config.yaml
num_hidden_layers: 20
head_dim: 64
intermediate_size: 1280
vocab_size: 3766
hidden_act: "gelu"
bias: "none"
parallel_block: false
init_std_down: 0.00253
optimizer: "muon_variant"
beta1: 0.95
decay_shape: "linear"
final_lr_fraction: 0.0
doc_mask: true
train_tokens: 1410000000
dataset: "wikipedia_en"
Each number is 128 + 32 x the weight over its row's rms, rounded and kept within 0 to 255. Layers, rows and columns count from 0. Numbers have three digits each. The size before them is the row's rms in percent of the matrix's.

# layer 14 MLP down, 320x1280, rms 0.112, rows 0-319, columns 736-767
102:132137087146107131091193104106203204125120139124161157127141149113178140130170136152149107119164
095:127179107122107092067134138150092095118112112123111128106131133179118146162094075107157132160118
101:168091131148155064154127157120150120160069126117099108091099133142155115119088138115187128095115
099:145155158058156147091160136136150077115121192086146126120166112113092122129143138150156148144105
099:100116121127120082177095159074115087162041131176143066111125099137121196131095122064168102117125
106:149108132076105164174136112121105129126110109046117052128131112123143112120094071128125169122189
096:095174155133153170143090113101188105151129125123104173125112127112111158110144191129145107161055
099:126119069134091095185109170147076197158183121126086125146163129173050117138199090132168188162150
098:116068074116153137157143101131148132108113152152078145148133106121130153096173164203145166159175
100:153191069105160160120124150126102154164154124108130138141122129073149158140122212078086155147192
099:093078155120117176131131136120105137050125153131139108144142103133133135178155144143149113132211
094:142137174129115135139137081062183169091166194129118110112108059134131108112125110095114091131127
102:115162159101138177150116123128160098150110118126156107095126115101152121121096070171117172122121
101:134092059105112065095130088133142113128150095155161110143074136105064126109115111138127120109109
099:164134153143140081148089132066098119084137123083161143119088057090087098085123129156134195169149
098:086134143093143184121127094132171122085133154138137109137148127095195164107113131044117114123178
096:165174139122153143120176090100153107181131113126117169185099094104108105117110150154160078147168
102:094182177132148176103150147121108154126086163149135148136148165144162097094124162148141071117201
095:120160138191154110132141137141133035115107070159113158086113086129070146128137114128106089137156
099:150131037167117118111152174091129142095136146149161117105168132115076123123130151100123130097041
099:111115138109138111114114157120098104124099129134086084099134152170083189169123133142138129128154
100:142185135182122182117127097144152109144144141153139131123144182118153113076101087126124127162161
100:100137091108064173075087069120078168122162062150114121140147104106155079165117109105111105136148
100:111030150130131112163162132111127132131134139150086141118168132101169183133142125099148105110137
097:081106085078156121141169111124134192149104109116116118090082109170148094117114155094123161126118
102:158136137137200182073171077093143091116161141153172166163163109084109108120172102167103135115114
099:086089141086136126044168080118064127162109120144175158151073112151115103113102092134211100131124
100:156121095148126125099080129160168129170199130123108142137129175167070128056158168130119132135151
105:146137152140143116105088096112134158121171132134123090093082165121156038107113109073144099123141
096:111134159142080137123137120099106136137100080113162095103137147159083125109116070151160106109144
101:153133118137155195105123085155123159109126082158133136138127149067136142171164102104105105127099
099:095088102083129115072120088089149081091130144114133160110143130129122146090093121110188162103155
100:110102095144142158135169076134113065165078206139097110109170141131123169156125140111131145139155
101:120057081095131139047147141100130167105123148138112144128129126121128080073175151081107140110158
099:134074120081180129174096138188150112110069174151124098148140115143137076128138150139090127158169
098:083145168171137123085114153106105110143154132112210109110146117089110200109139171138122206139091
101:124124164135086091163122126097127169117115102127145116173119171186129156150119144124131107078111
101:102170180126096164088117092093057118094099138098140091135162152169199144158112159146075140144126
101:117122139111152102097141115176090126058138109106120100155092076143106099137132134109194057165145
102:169137102117189101141187110112157137079174105061065145133139144103106154142151148107132195174105
099:105149095114130150161093152211116152125132138147166118130162134131187141113152098136134092071168
098:121156067105152129118158133164141071150108113149105098184091154158174124140120153151180160160166
095:118110098153084177113125122111117161127147084087126123111176091100147125147141104152097116119152
101:188102077130133144115092081141137167063110092135074112117142076176110128105140148167066080131196
099:108095096106080170119156162163124106126158113119145178133140139154109119106114156117123059081087
097:155178139148168131120077167105150159139123132108096128165161182151122083168078148144145081113102
099:075116149127111136080152156171081078110149168120130125099160119177130145150121082129196197099129
100:144124124121136087145164136151088125144163169141117183107098142085141165107141126062161148151102
102:030123173128114169176108114122127114102095138114163110077144150129158119134163185114126151089145
098:167103136138158150101180154127129120136123120167083089134089113096106097120144138132162153082087
105:121150103161208121136114115161131179186142157128143091203144120108162113169123101182132178175154
101:142170144199141083141098163128108171117100080165095074149097106146128159169102121119096169151127
098:162100158141114151150108104165145136127121140113111136158133153122120150101121092128182107183104
100:111137093090090158184148093121148185139192094139144105129112134170147147092170154186115088104095
098:101146110139124198057103075139102181106108102165153119088114115098096119117156132111127143144114
099:203195141098092121130121121118129117162182064137132149118115123102182097121169146145083159131142
103:087157113148188120143152086128131146115160156131053133103115173170133154141143094180186119135145
096:153113125164075091133132124115149071140181120125158085123100098156133183136067146159111103147109
100:156122169153157023102147079132128110115104075107158112124157110189076146192095103178126182104155
100:078136174159152142187118164112169136138181155141155172135169158111134152101153147143138114139126
102:155149136138058181086136152117128099120139114150138143103086081174111108122157117142161113104153
100:169065153167148147118131094062143131138086144198117137133165107148127148195156151180134111176134
165:168130160154168051149106103129120091145151158183141139136150098133164137119062093093139149091110
102:088146114146156162182122107131131164105150140089116156168178190087133102153144138108130120079098
101:170106128088121158079147148139077118101152120149136097129175175098114114143097135084089113175075
094:131131181090134196130145117112085076107131189115160144174028062138146162149143147073100154147092
098:171124117133127106165075110061166137094096126118174126179104177118093093095120108143142103135147
101:147044106172123125128134115126110131100135158094103113125170115175128106132131187090119127127123
100:164187119115176094183085089161112134154102119175118126173126138079056064166141069096113150118147
097:120129159112127188122144127101112118139144155105100082106124086170134080085151072131091095111067
101:118154103115160146113136145135151115143152059136166101149115091156216143130154137155079126153172
099:106106164165069134136106118083139128113112103116045119160134157116085034158123080071118122175178
099:133100092104128146098185141105081121133141084141113090224128151151167134121152155135092113087120
105:107127133160147190064172152130188131151084089135188134175108157123109115112196142118176089122091
099:115169153090142095091102157142072086126116146152134115110085165142118150186106119095095187150142
100:097160150135085169138090121146126139103069121077107136147120090093091197135108119076122109142152
099:176077099108118130112141145089135108104107123133180175124070109151164158153126147090094176155089
098:056122086173105158172111156104068139161138102125138142093196109054105106209110142145121158123208
098:159115132151126192058179191129118090147178105168150166088118101084116079146132081128150165113175
102:107131116129176136071087148140140108191145139109147054171162116141075159147095135114112088165137
097:124111133135155128090149113138093098123086068085098096123144133138086138076101099085086157141145
100:172137118070176126202145118114154136130153170096074147133143133115125177133168192052168155153199
098:106153133164158120136124114176102046150104090143144076131080166145095131164136106143109117135082
097:168186155109162101116111182105143112111096140153127148199141152146098127132155145174147138135124
100:130127141135165114042124100110115178121116146136133098105172128118135050125103099089145132157047
104:120086136111077137101128115107086162127098222141088153137109119087164141127155159113105145139116
097:079152112058094093107076124117133082141059157182120152112149150135099165120177121124090149114061
102:072087162138133108144165163134115084210103133149137102120131141137071096102166126225158150098064
101:127100073137107140183182108150129084138095126141120098098159164104115101135129124077133179127117
097:073112147103101119079108187136142090075141052116191153158187037098146112135148130182103136151182
100:165120145146105087128134122179136145168196101137092133150126068141137174180145185130154109152129
101:156090165127102146103150122126135127123133198103109151114093150154142208120110168146139102132141
097:087119106063145135184158142138129119125123109108133152126199097150129153163137113125117091157130
101:142109093130151166131122126111123087165142142130180138119120091163132098103143109150173122134165
095:119115087208121151150184181087157164143157138139113171083136167097175155147079119106137084136137
100:122054159089159122113124138096146108162099151143103123140125121156088130080140118169062126147108
100:112116115140132177088108117128082109141149102156090144159107236140134082114144139139138124099199
100:125091212152139122116112143157139104173040148121131137103117136112134154127112170151126179149120
106:153106155108072129207136064147158158116158057092102073148128138196108138183110147097135078083074
098:122160183096191121142177125125119089174128083140100100128114146142124071138120092128157110129066
098:164024080105084125143191140129174125090104172122125162083123107127115097104127136118097121165105
100:162160114153087161143145122142160117043079119099101157126141129120155141146170097103128140123174
099:190217142134139131136125161075141095109146195075114073101124179180082133118147109066118125154141
099:131170122134151050216077126094140160152114142128142159156098227156105105120118057151112098134106
104:131193122107072099118197137117173123134106144089106113108120175094146127098144138184119162179125
103:136093187124162134122190093171134101123162097108146091168173094103153084118125109091173134147135
101:141133092089097107100155148149112139090158063120137167121151123085194138146155087123161136146051
098:100117135101139113172124126137055133126149152091111135147169125095112126117103150154141138075200
100:134107106112154147135116122194123145159142073096156091152105083147148121137158060132141107102133
097:155115112151059133183138144104117135090156137123084134133149102094135118128106136114151163135183
098:143099145125149148125117195117140135134148119197132128150175135097143174130103103092134139186150
100:150173178136093131068041107137121120055132108128174149124102135139111105118129167151157096146098
099:155107152173105111109096162128146132158101166121110135078161124178203132138134125146150187112212
102:153144118150178155141143167147138159135094157132154124067118109124096137130115085169134069119099
100:114125196155120156140115165105084147162156153103126089103168132137123100143114150127102161108188
101:140120148174144175112171102115101120138122123168147103122140054151138164177140088150184102137084
095:097139128116119106158074139128126144078082125141126134079104138105137081128125158039125151149135
102:076166165080100130128162149109136161162107161157142140131150168086156156131114188124116166099131
101:182108144143147084076153139083125059073111124122077157147107124096091083092068132106149115108107
098:135079130124063162131151149192141151091136085143147134123167124168066092084118092128155064163087
098:136100130151098065126142190146123176184150081116138149091086121142170151104146132131142086067020
097:098135124183124088127158124108101137153173204127088109150112154127165158140195137132097187140183
099:114160048105140132147151139165153139123096149110112129105146124129168119152104137125153116137105
101:113090171163198144088170074177099065128190159191186105105111049058112138155138130075144134095179
097:056117146114120082165076133158097169175102091033160121155082102128130139096196146078072159106156
101:128152078165156098156053114164167088192113192093124116112108111100085163182134132092076115133110
101:149100144022109151150103171107132157112100116144169108130137121108114098139100132117058198150071
098:081089128108107066131114119058094099180139159102089082117177104188080141092117109077088116082086
097:141132130122130115195143153209127127099118117103114124118167143130166089119131059091145156115137
102:111106155167078127141133090184189137092102113170126102100128102101116144149127095107151153126089
099:090124118114130115130155104092128149091128146131163164156126066088085116117146086152123101150149
100:095122119084146115169130112154092111056144132193119139151125059148107099176108202139086130152130
098:092132118112078162095168088158136140123133056128103183189154181070216097120156147119092099143165
102:148113071088150173101237125057181116174068150135141114178140117109096147142119188126154167172121
094:134102094127115124165107128147039135144169108104119141151151116132128200114059151090142119094121
099:137105121157070083138146148149164177177128115133086154109151098133147124133115151078120108132072
098:065138141104209210172159112113133158140141129137094091161094170151132190139112117130159149098161
099:166083154156124101127147163155083126106140165128113120117137137136154169146145103147117121077114
103:102086070116080127116081140142139095160097118177146117113105105128206184116092140168131129173143
097:114101128152165166106115158157062116126111127105144184120115084164053150102154070112182116128123
103:186094086142140104074143114113126151137121150100133112117169158143172128179157062154151100121120
098:106146114117156083127151102172101101163156108170050099117102116133119200125062157078089114150195
098:176091091139107059173105126113150109134119157150108120148149096046136173129101141148155066127138
099:122149089178180140112080157159112109095120178151177108076112148102131134109146157141120124146112
101:099100137124136105133073081107079131112117148130096160095084122117070108167154158100146149130144
098:191089111091145100201089119152107141149095078172119129199141069157192128108087106147135133104110
101:160100090169154123109150112108159146118111129141141132076105096122167131166154083135048128145093
101:087186109103126123148133103094153136153108052172127140145094127141120116108071113090060131156129
100:138153167097140096148094129156108126116127134153117143110203093152060079127145126107131121120088
100:122100139110151182118083130099167132133178137221170186119030150144102034148213152152187085128088
102:135135143089180133091172163160167221146143126147161155077087108129141170096142168148075079121090
096:047132108106148078094102123146102133090116173166078134165137078143101167173103096120108108098146
102:160121109144158109185133124123149116155136113149111138097116148148087126130085108119143144078082
099:128145163169131094118138164133155124153139076122130163072073157163158176097161120114168108117114
100:101106111142124138136112141198096098129109157126100159106187166201114095102122123136070103146195
100:155147104145100147125133107123141072126134155173121114097124098129139143116168171163166185135209
096:086161119109136120195096186133133119143126085111154106156153217181133199192139090099143132092078
101:129100120073127130080141187150111134176169149132113058112106117094118101105175178123105123162055
100:148131144150119108164156141119139097105165148125123071096142117137082125116114125145193175069074
096:082089092102137158094142136110096140176170138136151136076144149096084094160102137142076125183094
097:141163167137106112164075139104129145131175101153127140087133141140136105144118125100113077079110
099:155126173136142126167109165138162062154050068155090165168144138082137166107077122165194096184141
105:152191145112149116128083139155143145160107110131134098099128123122141130133111055109124180140117
097:155112162123186138181112107152094090145188086163068204145070077169164120123193116125083100128149
097:167155145094116171149138175150176185142148143150073143169111151139109128108142090130149110162191
102:103158127133120097167132096117150195148191121096168132195108207188150105111114113184184143116147
103:120116171126081155112164119157093099103125059137065150115148098174080140176116088142117111146121
099:120126146152168179080090142112148118208135095115174161069184146185167097203156161023147144114161
096:172152124121101115088123161110126132186116072077131187105155119162158179191158211149116196165163
102:125135125139115135139095095133152139112082153143133098113095119102093056132127145129063076159102
097:143113177170109102098124156139124192118117118129095105110097125122103180143108173116169169133131
102:145115089109111091088069139170123109119144139101145101123101137100116127072138083151147084134106
095:103157155130131159160112095094130147130107118053148134142207080101078137117124126111122087150073
104:128175102137064111178082133122127167131136126063166162120096147135105100094138197079109132096145
097:106148122136145103148172138107085069154107108161061163132110073070160150144112198134076059166108
100:154086150086071153096160086147111105087102136198152109206162104118145127196105164142133146137138
099:101152107116168141076091132067126095169141151034120129137106125132099156140183159100093201102129
104:115071177134151167147130097120137127131119114084059191108165131119095104075144196107135127110176
102:148055136101104061115114145158101114139146140090171144115154176023130180089106156181117069168160
100:113118100119089091149145147153104113153126160100101086135142129177110106117140132141119101118122
097:162136137152152167102094181112126154146183143081117098123185156123096134138127070115093178167105
101:184093082098172169183135121093112160114124121175168145122159141146074087113168223102154146148123
100:128166084100096112111130068188164115134068092151182123113120104150123132196162182131129149145174
101:131127115099110101119096151146082095130132116131171113165121103095105138093101109163118074139100
100:090138132122100127105106139172163182116132132088123073135060132155171142118168103069118121110179
096:106155108123108140116109080134145113144128158090147063081089116145104118120050142117144140150148
102:122101131129153090103139087156154164118117099125105132125162172131176082156144099146151140122141
101:115120092112146094157125142144101132158109113070128116119119102101100119112112175135134076098169
099:137131113118113160185118075126182084116144090161122196156155131099151133132095179168127167153080
098:118096112114109128092170085170190161144136152100115162117129116142155140164151066133164120200106
100:161101109141103097162110155136162166104189110144117059145112138171175148133120094146096173079157
099:118103161116094119109110099078130130114159111167159162093112107113117140140114175121117112121127
100:138144131141114096141102140191110171090072131159153128162143102130134163109143118146114117114147
103:120104152107108110163137169079103095149127009123175175118101131126137111066214036166114169079124
099:137102089115130052115128127113168074139142167116119138143119163137205096122155110149126087122127
101:163137127134132146143150154118139113080137125135093142103101188183123132080181130127173092157079
114:074153145168194116075175117091129093156128103111121142147106131108156122093050119136131111162126
100:141121112132137147163126140078148091140117155184145109114085056090107054172172148104093079134060
098:111111081128114079114144140101075239107136099091129115131163146136139065103132093129184092105154
104:158136134076179094137155091137096056150151138072123126123123077112150138157145116123131088115133
101:106146166086100064125094098065075062146086097126130155130173094116110144115124113109081110103099
103:130194140129093116113145173144179140129151117062091138143058119127118146106096153168123073159096
099:104094113166118159108170159106175140096156100084147126131112170172124053116122082151226120088136
101:111138073131091124152101189137080152122081163140172157158188205168130126084118154137152087120122
094:170154115116121127214154136186094150141134139092205144155101195124148121165159170166129141132106
097:151179146106080143114114144124106175107172142161090145125090113176128131138126138150100099070087
103:159136133110198155222103091172138083107139168104118135098121126096133068132156144154148181133114
097:084060149162096121156164121095155154150158132143177230119162137113135159116101103118134074094171
097:097148170112178170102153126148108166148064126074114089081108178117168190109080126144121112135121
099:157125136196132136118142171102116145120142188140147103176080116119191116149162112094101136167220
098:191138108118130137164121088140108141052150093119083113112145098113172103143117158177087122123170
100:110163196141152209147146147081078125169147159074165154142146112069082074194132155111096139187130
101:127094130107121152140131077135153128120110163131089153139130115098141126134205108132196108073140
102:113128135105130159152110132071101135101093136109090161169148105093145077186137131149123119133154
098:087138181097095180176096131089096103138180126075135143163071136140147106082110174142116147118128
096:129160173123137116120140151157205125108149156127092125130081087114162128132101084138140148130117
095:116148128152163138081126073151115193106147109145138095164117144144137094098059096064129191118229
097:120190150184106174174178185124080100125122164135122134066155118127149109106195118115187129067059
105:118162131155116125161135116137122135103117178116151159097109129133145063098136168096144101110124
101:199122069163166135096136094138176095113147148173131104180101132152182124101160146157103097195118
096:159130125129125096142126146146106141147099170154099132127148130098123096112107074139202139111117
101:115160154173135091159151142099166091018161155116074084169175153057128130102140133165125151192043
100:151097135155101085183131093098157083111076177166088128135153149111147059092089093150127128086168
101:073124114110091122124077126182122114121149128120134102150094106169148143085109136152128111098109
102:057146129110181186185118174139096118123106102133118142151099181185154099153095160161135101136112
097:087122131155097121154151092106129123123113140092092113083132109086063143144110141198119153169154
099:135114155127141129088088145143169124137083131137097080138137132128090088147116141155119137070116
098:128164129125121113069154152132109142162098132162138109138164109115112112138068090140049155124115
106:129122136176089116126106107170156137127152179150106162098110107092095079106109108151116143099079
098:144101194131128069141151134123174192124088130097116074110151067106124153184134196088108126119139
102:128127119157126162109122187165120113139122142102126104073122070162115075108099069129094133140160
101:113115113116213148101132195104117151132125135137160126097086088180126107147100118179105138128173
100:092077080175135104105139114111108149105176145153109118147135140096103169143145125136143153134117
096:171120105156158154079110149106148073089130139098106148064097154146148110165098162077150196120120
099:146127136120117115168153114155137092085121104097116176075151168110094127141119141097128138172116
099:087115145163124134132133091110144181173153149127122165141158045138096096154140164107125109161090
102:135090188072173122076123083141138152107166163120078112078121093135167048099140083174105151152125
099:085091216182156137174141082106141185124174137110144122121154170110152141139128154123118095111125
099:100172166143079145091114119136165118135206139151129068100097133142127126121144104099132085105157
098:148117084118092132149118120111135181108097133165126105130077186095134199090133126084130170146092
100:119161131133089170117150178140133105097065109200072117119145120094082097033174084137092126000127
101:127072048152091050129085148114086113199145105151088138208139137119172150104131152163175129107070
099:103153155141153082143136105151109069025103139191172132096115249141134092127066136151153152106111
104:169165138139073099146122140126125142096188138173121091118133098186147185081127127081162156089147
097:137079148147114104096052110164137163111125137109177120129142147100090142088146071130099089121120
101:167113153114093058052144125163137123086168168115172142093100168128148143109122088154169098080130
100:163105122095076092148139117055105131079146112096131108120104121131045133102106153128095103129166
096:131115137118117086119136161059141146132125159086122177147135180073146118188124124145120085115052
097:177154102113141123126148132116069083129166108112137089154081058117157129174121115111087149125184
098:185084119078120167069140135213162124109135151165174141208085131120101131131101066130154150134108
101:098182142124182128087091179156186154136134127071129159170118131150127121100127119060006155124082
101:127098169147100150144109110158136200096167166095138126100137165144080149154181140131086155149116
098:135103110098151170124148145109127113117126169157082136111116100061116182102180118118132150062180
101:152179133122150137090095131180151096119098091153106117120115085147106112135107141156120164104089
097:128136184174110108165158123172170133131165142171090178161132097167130155118169101167111111128083
101:076137156110116202127152168080141106147088131079154094162133168184153097085117130189127147125129
105:062152118101104125136132125109140140140135190109148108145134095090161123061089140102144115161142
099:132119137087126136166107122165084109128176091128106101122075139136161101150128144165115068150105
107:144136155108156160149198091134137167113139103142154063116162185118139106115056100080089103121160
102:152170099118099114158138151147160177134158126142132174074148097171139138149139088094124159116088
099:094119111078075142090097179126106085150148117145159149134132186135108157115144141106126123145093
098:159179160156084189146170150097105103174115133148173159110145174100146123134107109088220089147128
104:099119105101119081100120108090143107147139117157144142160111218130086161136134102107163112156163
100:093140104146108134154205167133099188148086125134117143185125131105127190155149151142115128126100
103:116091155150132126133109173144134179133187168069052124104087173133162129151195145125158084136128
099:151084066108160109186142117141111144070165120136089183165119105108132137130145159139107090130165
099:143120188115115137090116131159127064126095126119111155115142115165133172132091123126156111082096
100:106169122154165105068109204155102155181025108145165155084149153185189138181143125154126126166083
095:110181094164111147193176148114152169155165168133114100116143229138135174145144129190110134133141
102:145111119166117059092103099156144125154112069161093098147087113134128122094109103132138105110086
092:180162094080079186146174090134134125087095090129139120097132097096127193136161130159121181159157
097:148131078147140134110151138125094106210082066140153139134114171160097123150112129109165140128136
101:158166117152141174139109150134145146183157116091153087131181147134198106122120144145133139096161
098:119142134164122173114165091102126133129112132115143164151145143150088155123121102140061125115146
098:133190113105091125176133162086106111133175080113144203096084114060153083099147079085110168139192
098:157149113099127151111158119181152127136086067113150083119104053018176203107085171135140151124040
102:087125101132095141114078154099167133097124187109126145132155082139110106135078122148063107115076
105:141166046125126117093134099100114133113147109173125076102083091112137149160143097107099079108125
098:127135125094100162121118126117061099154159130122144135172110184117101165098128119119143138123192
102:136153154129107114157127119201134085099188134111150119170161194130126150114157145170135116147164
095:134116183121108130093139148061191191164148085113161084164102142149087096113126108123140156148156
096:151147157171117115175083143130146086124128117073151161145135117119083118134092094087146167108108
099:152139193136137191153091147095124186113077126157137091091085156133137174133144184163148168112144
098:110169162121116160127145063103083099082096176130138119109123156174129162190115183130140135143140
124:087204095145159151115107108111125134152106159120179134067152141135134140173185167162102126147119
102:095128110146128117139101116127160091141102158096123152079135095144175165101121071063146126139179
098:126060082071124144150143127085130131106204115122139150172122151142091127115129100140152143109165
100:141118131051117095106089049105156166139151134103137108131091118120206138109068122115104123153089
103:178166109140073111110155077151147159047067143164110201125135129103166071171115158130115104106078
099:123110061139185065162094108176109100081128142179142141152153026125085156136108219104156099176138
098:127138178139142209124113130161171079128121099107163118189168085124176123133061140101124157139135
098:148155170102161104205145136177116108163134115158110136133117151166170125151135132163171192169171
103:127118106098124101119080117075165153075135104137215142129101111090085146164180158115070145103106
098:123110114158182096110216124118120083161150092140136163172147142134151129094134100132133091156130
100:138153095157164122118078133108138171076140142148116101149176183095089146062074143122145102104044
102:123119162127126150169124134146133136204132110092108080094182049103121154137112173099084155149175
097:094209099130123061091072141127176194121045143140065109120123075091119077146179157089152081175099
097:076145125157125168102116186183084171138166148148174146109115122094112151153087098151094141150127
101:135136094112090111177084145075090105088175111135141156078179167113061121160128109135095105136156
099:097141160089107094133101082087093081145128121106146237153151086151109156099150104118105153081143
095:130162152204200112097117136114132160162082142070070183179145176121162138106142091128093175083139
100:168110113127073121065164108156105113142144148096120095061128152126149095117158159111106183150133
100:138126100090125111086152123148135177121059115098183145121054123105118139150172056089093090109176
100:188112088116104155118088138126126173176100132123151143100162190172152068135099175169122147122099
098:087116168144091099088148141152086165114103135136150159130129146150141104077119122129141099068131
103:163126156106130180206172109118184135051149155177145116111105118138165128158137118133097097152163
099:100114114104120138116096146079164096101101090092124103186153064137181102068142119113096133151143
101:086125084199135111108119127128137133105055115164143182161148123126150105081135100131166131112047
101:160160141102142089105132100178138172132096189124159046117113153111132085124098138171121156153136
102:145078172094214119126210079179089123157081118122170059087139141093102101154085172190179141129157
103:138166158117173091137212099156158143159139112143091133175152125110127178090084141179105101078171
101:079137111152143121178053158153174149125198110093086161085135161184151125133079094162138144150159
097:113091100092125095136086127120096076103042076078124100186156136120083148098083177125108160069107
099:194101120223059144064117147137085158108099142116147123134119119171100165138152136144127067128116
099:145110119098116093091124099094127109156164115173123116095088145145129126108122102129142086093018
099:112169118150103117134085144027168085098116147106117119118106153107099152118181164117145157112078
101:116091134174090126151050122136160115146141138171153159161116119196086131158126129153147149142114
100:141149128123151172150140103060135104110141165089085107126111031163157104082049128156134168136170
099:145090154185142109134148131121120122116177119123137133075117152075146120171153135121096168123111
102:109154127099182110136128146124132074214094142173138113125126136118114088148119077119122092155091